{
  "d_model": 160,
  "norm_eps": 1e-05,
  "rope_fraction": 1.0,
  "lr_head": 0.00601,
  "batch_tokens": 32768,
  "steps": 4426
}
Each number is 500 + 40 x the weight over its row's rms, rounded and kept within 0 to 999. Layers, rows and columns count from 0. Numbers have three digits each. The size before them is the row's rms in percent of the matrix's.

# down: layer 6 MLP down (transposed), 448x160, rms 0.0621, rows 297-396, columns 120-159
# gate: layer 6 MLP gate, 448x160, rms 0.197, rows 298-397, columns 120-159
# up: layer 6 MLP up, 448x160, rms 0.183, rows 298-397, columns 120-159
down297 100:462465497543501539498455493541488417544529517485428545472596568428566535543500454438545440544542492464521496513537411461
gate298 086:426464503433544479475423500504548486458479477498498463541541471451457399563515519526466525415555517496526444508554492530
up298 091:533519533467472422483538565522507465435457492450503535432498516480524490460531475498476526504450464465461454432501439522
down298 092:504476511488498503483493523555543457453476483492488493501485494423515452494527517518480468377440462505517463472545462510
gate299 096:493432533529433518491515558515446463534477561545415532453475469440464467531568463533540513584485521517536488487548444457
up299 100:484544488450483498488523530490540506500481454564529521537450522493473503509458438516455435452521536488493463493436498494
down299 091:476465478455536462513426448524517482515530380505469424585430515529519506433447450526495569524556487539516485500510492517
gate300 110:378544465506488490475532540480561428479517554636555498507482514501471517469547479544456525463501417481482465443485475453
up300 115:398533509504433524432499520532587467502532432502492484486557516481391504448512548577448482478570452435462504510463465503
down300 110:483567492477498488530499587424523550495405463436427537469500473508478480474551445512576515501497461519505414445573498423
gate301 103:460505496490495452519486525465505517551492547519440552547450515466484535542495516481481479463602526517496451550439464526
up301 098:510463480522498457554482487486585552520466436505535479472443495575488482466500418518480463509458505492528562499522502493
down301 099:547546557499555556534579456552505490499400500539441550527527460467519450449552513495519525443481548479592542505465558494
gate302 102:473491438432548575477478492513502544473506541558546566492487509466448464441545561582448390495494430505499520484525518504
up302 108:516551500493525484497580563484572502493484559507491493465471505532555528441481498431488450551565503481458494461430502438
down302 103:462523510545490503494469537534468534512504485520530546425481568547508560513512551518474455468492525504473530480463424533
gate303 102:460414546499522517531512512516602430539499471429422461505521447484507462513411452543533534507506545475503475540469544497
up303 105:443469577428480520492520508578548540546473443469585474493557465490516525487518512534537453570545569606531484542432509539
down303 105:470492513539428466500439504542568465537465504476490578475530524564500493482585495472475527487551453445531537596483476500
gate304 111:552545522532471559449610464501509456450479444442589440477517474460543511436573482494487520512506497429508509514491529470
up304 105:502505509444519475471519432610517481492472504442524503550500516490485486436422489451517543542491491492563539587533450515
down304 105:484513501575502575483517566480433568444463477502570518399510520489504506500551505501459477403525476440518545532501483540
gate305 105:462493539472486575497465490538506517490548439499478616480576498501541470484513462510501498463468507417505470450504512509
up305 107:489514510506531501554460519473450519510588525458440520546495522587518504535506377573552526451442449466512554436448469479
down305 108:456504464495484433478519508458466484457537451442529535457543442483491459560556599493457493480514582498466536559424504533
gate306 115:470502523559474541522515470566485454517522487520521467497532456428495555474467512562575502533484460453465510578527491545
up306 116:598567492507560463547449497463582486529518503467460486419525509488529518516483506543474491464476526599478471503482452474
down306 111:405497512543482538494505504518470525484487537490484492473503538479520515549531588465511472502563477574497509470514456532
gate307 106:448537461511470473433538539480412473509496521513551568528547501485537475543475480460488469477556489518511525541575467588
up307 103:484422458485515506542489508429519512548488492478561476542496434437426557498469505488466502519498519488487481448552469444
down307 106:427476556505512474534473513572549497537578483533450488513464480437486461475487538526526561497464460565519530507543519473
gate308 098:491543487501504509504484565464492514543570429441499567495475457533473552566528517472520460507481522528452461517457542462
up308 103:520500581554588506546458580486483569496487542540486560503561447522498487492490453544513587496592509531494474485455541493
down308 096:548525495431439528463572522523502533531569448469441477499419495549458528549452544414562399503497519558495444445467478502
gate309 109:514539570454486565448566479507490506579530512540532548425436448508460510490501466518504492528524515541491499516426546413
up309 110:485534524498479526507480583504452452456486484528589481484456505533492579469516582455532584466501560517479495463450528508
down309 104:493510485519527548490485512428484477509510499493503586540529546476605500491503436577486569554522527538481460525470460499
gate310 105:463449554438506563441553549507528441580519538523563541510496532453483448426488437597484526549473566506506540445513540498
up310 110:511523441472535522424505528489514522514489513526494472465492433536526479457426504487463522592523475617519529546487524503
down310 107:497594519472571505476450512452468473485519515542529464500458510521479463426498484496584578536527513543525495495421548521
gate311 096:552483558511486465440543517513443428452526521474455414506435465499539507546557487520488492520505448486509539596575544508
up311 096:507490497446443530553538509500515476513510491487507583458451538514590418566461505470491494490562567477462533403447527477
down311 091:495484532553531522418488487530461466562540544525528436549446477527499564466494450460566521519496493546527568453562576538
gate312 097:592537510407437519472506463534551450446504538564491498528510507483506472476482512453447472567471512516544483494527451537
up312 084:516574562497510455535554490459419452493472570502503512522493554548457464472534449552491498541543544451538479470509540441
down312 098:515513497453449418542545464505473437502495482515424554498600485501456454567457537506483524502507501521582472444512469509
gate313 100:531522452512500445595564508502485513485553557482453601504454489456507540549523465488499502545476507549535460496523461555
up313 102:471434466513525459551565484498514539553457528518500554474529480451451505570480500454458480523539505567411568488482539540
down313 100:438480495534480468457448547442492548487555501581496534468553410514480519510499508480418496491506453495511491523575546508
gate314 096:402540493476518506453517518449544581467497508481483538436468532518549373496530465520448553545462508512480451520505542512
up314 095:495564510511475481531470543498594536470535434467540529498545447466514545462487562490504507434452463492538468565475507443
down314 102:537507497521540468455492571446512483512557618474529535505501471509480548448496494543475499504498561588473531610539526556
gate315 109:592529554463501494490546523461543526506437494526444456480560499511454488482515518559471563581496482494474481499501487484
up315 107:484465520496433557590479465553543564476380580454453493429479487474453520438478534485491428518474548505436449537482502473
down315 100:452535486478531489450483497474498551544501542480579530539579545567476450526476470505552530524516442486482473461498502509
gate316 099:490451558464544519574504585499477383509476551467536553552526535418437526456487514408509469506498488528516424491484522557
up316 102:445445512531466439443530540484481485515546535483530536484584550480503485528510409535466502493482507522520504551558578513
down316 100:492488594486557459552532585502506506502545477451477522461520550441428559522529578461457495521479495477494506558513558541
gate317 101:508539475537464591509551498482464478511480476515503438511464414468499546505463486483512521493585529547451465523463433499
up317 103:450534465416458599445548482501499560508549554560441513482529482492524434447462483508498495507497524478534522451553494477
down317 098:533480540459479518553466495483510530541463450509492524544455467454575590489540441547455523466543535479360514481491501537
gate318 113:479428491497468533517457459536458483535552471434519447516468570545492482544541544483480525445556538441455551547491456530
up318 110:464528510488522415447541487535576500518488552456502525511452451491491504502506494512483517510390480517556532499445469475
down318 104:491525509476443521551470494505607551542520488479471513499474526466509447420555483471482524451472503464471591528467554528
gate319 107:476507573526484487500608530523533476550483513464505544487512522551565458524461616472491441453561531410476454466483472520
up319 105:528452488462495558419452453513465465550477492492504482528506476462412516480470517516478527540549470470514469458522483489
down319 105:555496528511484507408558495456466472516565477492493488504468494498494529522451504514402459525451494439431514459502488554
gate320 107:484522455504457434511539460524496455505530529503501472576416525469548519519468537528483482508483475514527437505478459540
up320 108:473502545582496565494552498521469523506545434474547495445514478497449487540450523465428507449513554467547520464489497454
down320 102:562530511519537496490421473488558500499505518560557512466516533563542485446563527524520487459440515490466509529576516542
gate321 096:530471500432584484426489527499525445514555558533491462549535464482524551540438492451453471436578496510459447508548497550
up321 091:526495415447477540420507536492520509518498482551537493517505475587568521507533467508564540500498489481535465445471581505
down321 091:496515534523492482507454488423430488453528488459439511463521511543449487484470524449516461483447510486490540489522466518
gate322 103:513416565488464487501435450473509540533520527518484528434519512532519493492532559511504426466513520525505470468540487571
up322 105:470544481441472464445447538508471450457484543550556478552367480566485489396497503445440574563486536444449461506529472465
down322 105:456505543500542565546478470441551424536505502456493433499476528445583456497505475430486460497517485450541549543555449478
gate323 100:507499457524531524461473547514522505486536468498489574469470466494514550529624568454489419567440477541528458450519552464
up323 095:442454562414466444534591493481526470522439402474539483502475485519544486517494515483463544549523494499491495474511465522
down323 101:524462462520505510505509592588509501530536463537521545516490544490552499553490530442479508512475415502560534519495494418
gate324 108:501470456466534478452440542514485521570537489462523523449458427485516468505551440584457535479538446524499476484452512487
up324 105:461431432529450475561511555444518454489442461501479531551451463514474489509469577475501435535479568508529518478511478558
down324 105:556488500448462509569481435545491448486462562502474523566482530448550537509405493452494522500505521538442495479479466461
gate325 081:483512488501501461517422484548487558557472495529499445433544479597485467524501451515460501518455489530442510541470450509
up325 094:555493520479464503490452532544476484510515521514571520520467508520490480431467418543449437471535500514525534546520504465
down325 090:513491458491486469527459506516458475523543549432460556504550578443486490552442564562522488533503552464498534524473494536
gate326 092:492484385512475516482564509541495539461516459488580423507506472517503511470530466477442516522479530550476490540491520446
up326 093:453519477505491393496533479489500613461548504567486450535454548539513489528540502491500464546532485517474491463533569398
down326 098:475477484500442521547481524522491456506473507436538404505497491533529517489442527518487522508507444511570546456521537461
gate327 100:434392501525487428498448495498483509429429526470429507475507468446519479526489496521496482515492453507432452572456478392
up327 094:406550499455443520513422567496463489509462461592473486525417451481566452486501469470522471522546590497417449519516475439
down327 103:537526527570588491481520557443506559442561502473515484474501466475460497433539513482577468465485518486484525449513430474
gate328 100:534526431460547452493495516515511481489506519432493462502442510456559524517499559547535501509454482526447505577503536516
up328 104:495499478518507545477483583496492496479542489450462505489481590528513483544521524518511502479503502566535530521570491428
down328 106:467514517507518501479562488503544441550524435518510590496466503492530485519508517460481477597530569456487469462529447492
gate329 104:527534500549575493488534484473414542498532540524513497533503483516490505517445493555505449502513491527449619460563496513
up329 112:465484500460474529489509474509451445510518506517482572542469507480450445510484462472474544550539453492531512470463508517
down329 100:535429463434497495479601525510494454480439531444536466470602486528526540480557456587485527542535424484494568494464528562
gate330 103:476429537489471468445502513456541433466521475512424415554587519481531470517499553591470508535541477524595487419553547504
up330 102:531512461497565448438506490499448522488540525559494462550532527528407440524521506526414493514519456463560500553490455507
down330 098:427461519498506450450465461495425528541483548475505481481472483536495521504429549510468547472470497424499476438573485545
gate331 093:513505538504571514580470495422557472506519467455541411537523573511587523503519509481416522526501418513507534574479553431
up331 092:565538552476497515524432451492482468473515590514476484549524559487518568479569485507533540624515532543438390533536495510
down331 098:480484562547461573455507528569480497534466559553471520488499514510491555544532491542484516502484526518491471416488497494
gate332 118:531514561468511461468527484460383465505511501542490582552460479455494527587467491527488443563534439527482493508569512459
up332 119:501472586551475528462454556536507440449543463526415424478529474438464433493542514493531541489506498534446518537538455564
down332 108:497466529485449454471503533529441455458481544439510407558542509457453521560408478500498466575495528458558463451463549512
gate333 105:497511521510504508449485501436475507481493528557466488504490492437453546508516502453514537434437542497555455498508468483
up333 099:438491489446484512512474516463524537558477463484479489466470588472449517474445471503519492544444538488491534546497513475
down333 100:543509522521540450512463496465459491557495406485532533608505491498539487415490520478533462516567434497578438481465502613
gate334 096:488497469529468602505486481556543572534456492571483560567523486495558497553533499432542470624485555590501427465533474493
up334 104:514495448486545536465512477504480486547470398522590515468499520537421475395483556528448421454528497456554570493505496530
down334 101:548545490484502529463564503499446476474542456518522501585498560470477550460399429473524538482501527481494481474444490499
gate335 108:505506451495502487504539523544509504499518511551478468509499508478594568521509439521463545449497523501512514524556510512
up335 119:481562538556522473513476431428482467566518417410468451483468522476467547509522487442517471465426505492503517479500437480
down335 110:489530472492475486548433491490505498513498467522479498484509484466500462445572494503466496511444459520471495522495530455
gate336 087:452504485471448506478558534487464542473509440574537471455438506481401477483486537506505462567502520536471537462567497559
up336 108:453558546466587511502496472455497538506542460502502520525622467509545465516533508538476521474550514486499477452536464463
down336 096:493506471463551541509513515443477521475551483488519527503521590511549494464510516551503428458472439478521443544535454592
gate337 106:460485462456518501524464477462512480521494489577457486539451561487484495537543493496500479566505437485533429502497585437
up337 106:449450486467498475557452502526502470521509580514492478559608518501538476481436471466494474514529539535486467518580421549
down337 101:588522496498478467495474456412487490488505489537501550466418540471510515469549518578497474506468483551466441436520520441
gate338 082:398455506478476469561519467457539553507495492506527490582491465505543505466546498588510482438531516561543532549493535495
up338 084:475542525491523532454581462568459467521477480604518552477523500504504519585501499532501404464581465550450466469515546528
down338 086:506483471454546459481504470487520491508541541435463452486462513399430482518525514512566522556480523479468483508481520534
gate339 078:542447480496494533500499416428474464436569557567489498526502463492494436439559490496451539512543474513479466540489535437
up339 081:458445536478481563506488502482458501480487471524499439502488551552552525476474471549505478456518514503522490478550512463
down339 082:479487495534537524438509496564513535553477484475492508487494477439535428524458490513487396445467512446468477468532497557
gate340 112:575480522388500493505504555472505465542431595490507468515538479559516459495507558514486494553533486549505480543507537494
up340 110:532529458605581547545515520559513492477476560494546473579518491502541492533561481462475486472470539492429544456523429499
down340 108:506484546476450478475541465529449538473458506455434457464506469416431529447502499549556532472508452517420492457494448528
gate341 094:503572497559489524500551419510536525555498524461548467494571425496505484517510455513497497580497526477456525549502509436
up341 100:538434505466482415477460504469511496533487457526498485427466534579526559506463558451471509500474418508559506450500450532
down341 098:499484524528493504477464512521452433483535483470447528505531484460419493476512523478457482514490527505453583485486486446
gate342 088:535471556537578481556500510500530514485514481520574539620485513551486499505466510564507471483543421472504533489465479435
up342 101:490503434485481421522468543475442538456467482458534511521527507600445669503470462510579459527481488479510438510463507415
down342 094:568571494487506463555485553505543516508518507533500476490501477484530523536520504443513489523445467507527437476506525458
gate343 096:464505515521485524563503438438506468395505497610604516539552530495473500549508516468492584499495445476471463491517448493
up343 088:511468542446483421488542518452497439527528472530575494526564489497540471587485499554480510508472418488508528491558465401
down343 101:523445467509493484510528499437349482542469571537565490544433482501543472514493506509453600508540572464537495494518477475
gate344 105:510475570435446469519458516501535503524497441504458482543533497384429477548431448557539571515454510541570491495512547462
up344 102:481489510525484497484536490461522415498487491502418580507476488592525530539547550520500532517436443507486548534515503578
down344 108:540485466572523518514464498454486495562476508544543470460588516524509466500518531439492467465477506454539490492510493509
gate345 093:508478509541580490461549524414541496547512480523461530497546483484510499471527495516453523598542524540428451486482511480
up345 092:535495569485520553523514548466513518504511516443522520481502483498507505532464590427507467531429481569484508522443495495
down345 096:487500470467457494562560528502445542537453527488496531519509496523398524523582498465444451496431480488533531519521548508
gate346 099:539503567502519494514485575518528466509523481506473497364462546552476539440550481585490462567504445425489509546550516512
up346 111:502519484485430481508547490495516499450533479545501487485521458511546511497476557479479481531490534498468515507499478459
down346 102:543487579482517487474490528482556525465510442473495488478489460502505526410486517572436573441513521440509443496574524569
gate347 085:480566462515517515444507556539543405524457420516432514520562510528593475497495519544551525377508472499471544386501443488
up347 092:432491440474514539529535540430474472466537510557441509521490529550559508441459603489517498536458471487522472483519441531
down347 094:437508513464567497569505565512496485474552550485512468472486522538481371571466551450546535460464546543502494505513466557
gate348 111:512478592460514457494524496499395411492601481522536450524475437509454484551521506519504544470559511440480580574480496523
up348 108:529471437477434494486441511534530475461421522443511479546519538514482448469520504454539432421422497542479512527470502453
down348 100:526479519483494489474544537439453534459500508489534502446553494449521593414576514526491530468554531513510520565486495515
gate349 092:520528512479476531524606503547519447563528478449526429482482428472480478451543511552523530455554485478502464498507483489
up349 101:429504512495514467496507538478429538520495492548431470592475434487522445549523508519451475451533496496595534475513577490
down349 099:537473470432518541448495536437501498489469514475486499565434531466513470526503435512467483515522505508494473527490534515
gate350 059:543526456557470584512444468500532511478449524518470512504539497502574524451506535535523497455524534538542484537473523527
up350 059:447529525601558454529480574472468446479443478560524524465483476550453535429447548529483489460546511510482445462458525441
down350 063:503465407558540475472536512526508481467516504439503505539492490497489476550555473459483530564464513506415490486547517528
gate351 104:551478461487490497487503468449514396539481553444502440481554557496515470479555412531539495459535495494489488479471528580
up351 108:472498485430485584465476421547490462533538495469509496514449546502455520488518488550522559490513445514468471516449539452
down351 113:548497507501495538461534528509472523367449607446471468536531564470513502485502533541519484532572568447522481538463463429
gate352 101:591547456477519482512449481475501564467495466534479501519507477510526452492480517493420479435474537474539399559543512450
up352 106:493429503377533512548580574549515496485499403445504488471495544457510545435563529480561463509505488496501472435518526494
down352 117:526439491437464520521471445497473494496483540542467444548490475540534488434485532486524514504536468465487523512476543437
gate353 103:489476558472520460556487477499492440520501473495505521445442493483531543465552546526453548528527496523526504510475520531
up353 099:510506548526470559514517543529433449506436496512455468505525421505526496444478487438493538508507486514569467501574493507
down353 102:475466534429527507582488517482491430491517464485496480501478504424538475523470540522429466415516492522603504514526537520
gate354 109:493436532523531453501478502549533423578479574502523505493502508468525521487507455575467541541494496468521540405461513520
up354 116:570441537501490548481512450598524471577529516463459527531512524465467478551535491584504427518461494513534480517520400486
down354 118:558490495456506477467530458465541471526491536517497559552418538476486544584544504572524549496446486491535498535409431481
gate355 095:515427496491541463455493433487467537490500419541564494476466512536555512499527460549520477525534566517432523481499566479
up355 095:468470435530539515528522481469510512454457482495490488453551519516445512440583490496581530513500510496468556474445559509
down355 096:537472500556478466519545559515486521438499509573495546511506483506458487549444515540546464507545494474510464508421430486
gate356 099:537517519471597539514474479589500494475483505514517457499474506509495511505498543512504454460485443471544436447555437510
up356 093:457417539509542477441410455509453483484505515526447475513462512439409515508525449487491557442476477440483448481574512523
down356 099:505460456571417513510520567460475485444484522499524487523496522518444501486421539458528441496493532524481483506495559459
gate357 104:486444470476498485505504521483443552514512435456444457439462541552535535517535399493542544559438444506526509541503484477
up357 107:511546541501481465517489496537493550599515527498479539552505484469552517490422552478480409468508503532485600463495502452
down357 105:587477446514515507502478479453452477466516530486498589460477496552564555500450503493420443479544518456542437515457530482
gate358 100:479500529450530463474457523416445476514540566553499515463510501544521483499504518571508503512565554515578506435490521523
up358 102:488519588558480587502458548497538477493507453475507564448482513579519449494480519472501538426552510565427440391522551524
down358 102:525529560540524556465491489494483504493473514488465457485486494477462509504527463508566530470513510432525428459530529471
gate359 093:545537513468489537457451542413505523354496511558466532487488455573551449462494457527551509463425533474502497466534535438
up359 092:508459539480524490369489531508512484555490445506574444546463514488461512484526496478488466554454515436502552521434473446
down359 097:462542522460521530462476489438463469543559494560567431477435436477477473456511495499415458417453497469550489492543516484
gate360 109:492503478506544565492554467576531498507508501548489473516409520480536498534490485485482494444437461494517474485557480509
up360 105:485548479506511452479484484502452479570466426497489519608496537556590492493526483457534474518524540519466454503485497490
down360 112:538528509478503479507501434484499497522524486495516503574471545493462454529484476550560483500488481493509484475516545505
gate361 107:404426570518464568500488506505519534442474462500447518480491514531501485393509516540472512473564468473464485450486552464
up361 106:498511478534513466441467501459495485539559515413558494543550509504481489482478444430433472525455470543493418463491497500
down361 103:493497530523527540439567442509479447558528509417543450476495557523533533453511464526564569517485537511482489520496487498
gate362 106:513458476502488642473480470508539495485538493556483495500590456558484477508531505506500448433498500485533522499502447497
up362 102:490507525559540537527452529398549487495467481535499599514564567546508504482510515435485441437478436403538523490505490421
down362 101:460490473515473509471449491477537531508476435569517535491544491550494507495563497453521440530559504455476441455467474494
gate363 107:546467512470467510504489516487516506461482515480472542479561470518519463445529439560488484561509538488537491507581481482
up363 092:494456572525515563487453463523519498492553491523508461495491437445496514547551559456495499471506492479485491568525491497
down363 102:485498529486499496457528442512450489462444510473479530572582489475493490543432471541455516492536502530504504451495431473
gate364 121:552509506516558481504455587513470417484454565555452474520540442558498509559473502507472478493496493480530506512524563540
up364 108:473462543550446490433636492525460543470519463509492551497568549400490491508540500433538520508438515516432483449485462508
down364 116:505458444465425581492506531540466612454498453471538541480554460509513507497507519566486505509542518505477489497443515545
gate365 104:487450592551515521527575505510478594472496497557487551430563456474538452495523505545519452436486434441513505479496477407
up365 097:493488511510495499487524512484466470478468472530445489467483548571518605464467552521521493521560544470489434491493541579
down365 099:487561574437475417455482519532477536507498506507466511493557489473457533576523565517454522504459487486506470481449465543
gate366 108:493531469488519569433516509525473519465469449549453513526518556512471447593522523433526496488440521431509557463571511503
up366 118:473529502437513504447552495472464467479482437438413548486546461485426467531492422496470554487547495553513540510478424494
down366 098:506485454571450462475502496559481496415478507507494522435551446540456442468564508469480483432554493524566492485409517490
gate367 086:470474459544494550530504558490508492489517542498571553541530521498428462494510482451507537430422495515460513474516470476
up367 089:480515436468515454509486498480515549487530495538524440511482504478482541488552476527501479527365566457526563507524539464
down367 090:490529441459512564493520541504512521548490468475488556514552467509504538485524510467554487437506517524547456478459608476
gate368 102:450470490475442472491524542523511557446521496476564531486533442468564485464509548534496554510494484525396516520460529459
up368 098:504434557439499486483399578536511451551513486507569459531445584469548461526472561465561538456475559498507568508521437501
down368 100:510493492485464515548476482501509522544586467460505521563515525492552528550541519481463503496543526512446588501451509466
gate369 083:506515492483448528428505564465403485517507505487523515600440509506469482443491559425512452531602531525412531521522501577
up369 093:532487510512500473530508525464521462522513482484588432491506536475507484488531534485516565482607509495457457523467496509
down369 086:521502496509480525523505521470447529486577581560547506540447475479513513518420483473517498519449448530524507484496467511
gate370 103:501513496462507505502504511523501410523519507453432500481481557515489554402535490493477448528475444538528522460502498488
up370 099:457562476508558562452429526477563531420508444531526518482533496540474471456499512509496493467446523544519525500495522472
down370 093:471443518533462532522480538459516468442463493544473495528505428486511491416479543483522550454470529494449489450473546459
gate371 105:517389480494541491444450486486458511424470560485444497539515560554464493519501501504480548509481472523451541550499528552
up371 104:539531453445414504482555557527449503541561535549421486450490522560507511475481516444525504457516525550642497484490438543
down371 104:485518535552469532598499512439473575502515470498408454490501476578522536531464484519525521466465621591505450505535463510
gate372 089:521484452441506579525532481542468470470508538486521458533575520563474523513500507477491557520473522526471520499470506510
up372 090:534514526475498591551507504470493582445474514493522566482515487540569517534461508464392544472520470513478566515476566510
down372 095:475538422456521512523536508495489543527542512420533465466487532534517542475510563542478457537504574463509542532502492516
gate373 105:536484505532516487540538511527468445505466511506526435522562505519499507519450457511506544467426479494466527541480510573
up373 101:500520511536501481473495556528451481516524487479507413537470493479427489521460507520488577482463592466567425431586511505
down373 109:453547447508434460438528530514453542485476563531541504474595502483475486559491483489424550512483499497459508449492478464
gate374 095:433498489502520517493431468476530457526506500471442456528438488505439398509500425420480511468497490452537555541468483525
up374 094:479498571533539490461468496561472523557457525515440516509485469505506518487455507448484486519445489453485530499488581517
down374 097:494513448444464523466497514499485499437527486520553495479528481559518468496524497560490499464574465526451513509501494485
gate375 122:492472492519542467475537509489442508516510484498448475499494498561447540473454578434537532517552459502563503464535428524
up375 110:406493522562557522525438515483527469432481476524480472426500475488480526458472551514488512466508540498428569525470526501
down375 102:483502473468535529523510520416456486500491472559501498430468440501581505447499477442464511445507505506503463650498444552
gate376 111:540478485559519545491428441486499507488487481494517498536514552481535505567537465515447463555478510493545457434508538478
up376 109:528532469528423486532552549552523532472468506459497469483589501537482476476461594540524427455520469507496475503492477543
down376 100:469482537497411487526503493553472541494513550510488527510568505519445487478522515499486464525575458521487434417506485471
gate377 101:472523524509539525448498467524502519413422472557519534529468467503491499516519512451486479533570494503515518480552525514
up377 104:483487517472476503376473527527447448545529506459563565528521483505538506513485555494576495524449530532504455488538549522
down377 102:499525415416445569512428575464499456426501457546528532536488530488472571505509448469535427458485472578481427562463432519
gate378 112:496464471510521509559455483497545469545529449534518558488516522536442472450432475469491577563482545569506478484541557412
up378 108:578441478508519460534500506525524524508543495524455458530530488550445503512408452460493468471466527539546535533530529490
down378 108:521536424475502463482534490479435509472527529484525482496539515458532479500450514541526505469487543524512386467532459446
gate379 103:483516503461516552499456568566465511558456500490483543472456524541505511587482530519542485446478510505529472438567520455
up379 101:566476471554525400480529510550522493565537519504486538574467392492512513518490540500526554524515488554498506530530529530
down379 104:416507459465520549470449490527567548470595508575521456523445501554462524504452492428480548601518442534457516525500498522
gate380 116:518522496561515465530561490541545488564521540499526482545475450438531581526587517517511499539487465502508520528483552485
up380 106:513530527457578576495547484460442526529523543488453485459547526533532487501577472485542561474460456492512489504503560400
down380 113:459553431461531494498459471588445531519447465506489492597435475534457501522524563584531512552504473467466513542530510501
gate381 110:536582494482478425486530492556502499521526514480453509490463577495502583570430481508474515547507492495492465506493563550
up381 106:485561395507469528526511511458506508500497557507433510457507521467401528527419438457544538455467452437483557508492512498
down381 103:458469460457551507521442485524457470546591547468525512568410530555502487522432533531519495486497584527547482520536439483
gate382 094:405516547513539522461526524531523493394544513460475565478541530497528512488450497407450527456519461489563458465597539476
up382 090:619538502488447479521529550445528485473523492491484498571492519513522411570423499437499495485548491376508529476489558486
down382 096:467543568511531442537491532478453519450480526552471521514528532472429459443449535426543516507533532510500551521461526541
gate383 100:442454408504473493549570525559562498549471504509566510488509512500524544511522520529458437497498473529507483513526459471
up383 094:529500553507564537514541514451488473513572448404528573468538495485483502488547520570550508580493512422465575458516462516
down383 101:481477554449490461517563474453477481493493499495471475524497441514534476514534486470506550508460576502506499420461515509
gate384 110:489479460485484463462516452501502475477552491525517444522467481504525546462518488510532558473492436440480517522486544517
up384 108:575494527526522537492545563392533463432515500496502485541489503464488430459462498520425529506397491468541512505528594485
down384 096:511483549475507524489472502567502528577464462500494594550530491464486531519447508515488501523495551475515489390466523495
gate385 110:490517465472518477447457544501537524477497521444454510500513460471485488473584453493476470488485485429472491441515499424
up385 107:495436505455472511489455493454509395448542479575478516543514584556556531530470557467527540477534410481556463524505480467
down385 106:552532491533507535493520465491494469468498475510443523444493429487527460472504544529463513582500531544530582469474497520
gate386 110:526539506457496484566486533523488483576475543466504521510531499557465508525432483487488452459547464491503473439432529415
up386 107:554517573479476477514488499482527545534515479535558493497438467578531448517509533459427440473479455496527580455458423536
down386 100:494520466491536485527522523550550536536475500500519546471509552492487569462525425501532527499545521493469506495553454446
gate387 112:507533520488428512469482515525542501491480482534507492495579518504551496539523461552456506506595492470464520456526525511
up387 114:470585455472498524505490553537463523498537498502547464478536432497535464572474496482480540505529503455527500500550400471
down387 098:436473482505524496539500577480441499533509537575510496519450506507481475519360454520500374406460511521433431501502532474
gate388 120:475536459492570466544467460474569490576454532490469499520524535423511493463535491509519478489437494539523560503483485472
up388 108:533499432531444478484479484504525461515484528552517459465520513472471567575583536507514568579476546488557522499485454512
down388 109:556504460517558533473463434516476531568483534521465483550532488422506467524489525437474482489517550531569525502509549516
gate389 096:569554482478450477511530601447463463475542479539478504461519524429519460522486516541557472503586511540550437531506500544
up389 106:458501416540511475486451465459460436571422451520523467512455485558491516491512498469544490471579518470491545494401499460
down389 095:521572507503582550482525494441460492566483497462554538526502495415558474468511555486467541497484541497432501466459461519
gate390 103:499481462475462521486566484586495432475458519490445443479500557475505435573549485475548476481541497557571525437453554542
up390 098:472525480516482485570504510497502532478485518542506579507531473565564631553482538503431499562527543507523468541551511395
down390 103:442586509535473486462508518494498433512531430547484479508510445525546465567445526545492457464515447530503480549521449493
gate391 104:542505485507467466475519544418516502516598464519453518518512447502505504553507533474516483559500518499469409529454526498
up391 114:472480490469514460470479432491539485525565507432445452474470495505451545583514418509492533532477527542525464399382476492
down391 103:445495512460516523549595533433445468475496538469530473551426566436410471466428528441502482506458508487490526558536467514
gate392 087:508437450462529528480554528490438514429481557533520456450539536449546441544588440512496436558453424482514482451496486461
up392 088:475484484504546535562508525461451540512514501492535571495470486545437467485478524499495488449536462485471564444390426483
down392 094:519548428444552449498518506551483460479512492455494492551505544510503506451549520462498490484537502486491414544509475502
gate393 065:445552533533475483505520478445543513538449535521518519433526522540480566479487495513517499475518495464528477483523517457
up393 059:552444456516568555504476509622485444508478483488554447576476498475512502533464570453484497487478587507466519459585480472
down393 074:537556454495508482476443536425509444592492510444519552559571556511514506473496501455522469519536418474523423484535531506
gate394 110:531509394550537474498488586503517501544392484490510476437508497520523566499540530532532456550539511540499516469518559508
up394 110:488520453492490478513474460480549488587506502461451481496522521495536419474487552427462538505460504491593545477550538462
down394 107:547523487489538538507519473489496461480513487452507491501461507466501501465563465492505515494490486495508471509571456495
gate395 077:509495435553475506545492508531491536492553559486451526534525467458494535507468485472564513491557523526482366550554520491
up395 077:485491434583493495551463533477452490520479478491505485539489444422498555577509554518480526568514520504501436549494425527
down395 081:489564535403532482456565534542539486522464488499485499549511593576521436469498449545466531533510433513492550489515476441
gate396 096:509492474502534462555509482532541480472518541510580568438508538510497474492548477515463530563511515476461415575543571505
up396 095:518387541514486535572493528494481542474528525435546494525591491435535506518497479479499519501542490457488520364478503453
down396 096:495520518526518475501562509506559459490543531466570532445434516536478486467543555496457468471490560546489508512424463504
gate397 105:472462474614509529597497497514517474513554484501501485469518561531452506459540566581472510485452445528458508511483457475
up397 107:524496534584514537460467530492578489508482475453491510571466449503501504462517537539506477485552482535520536446463529514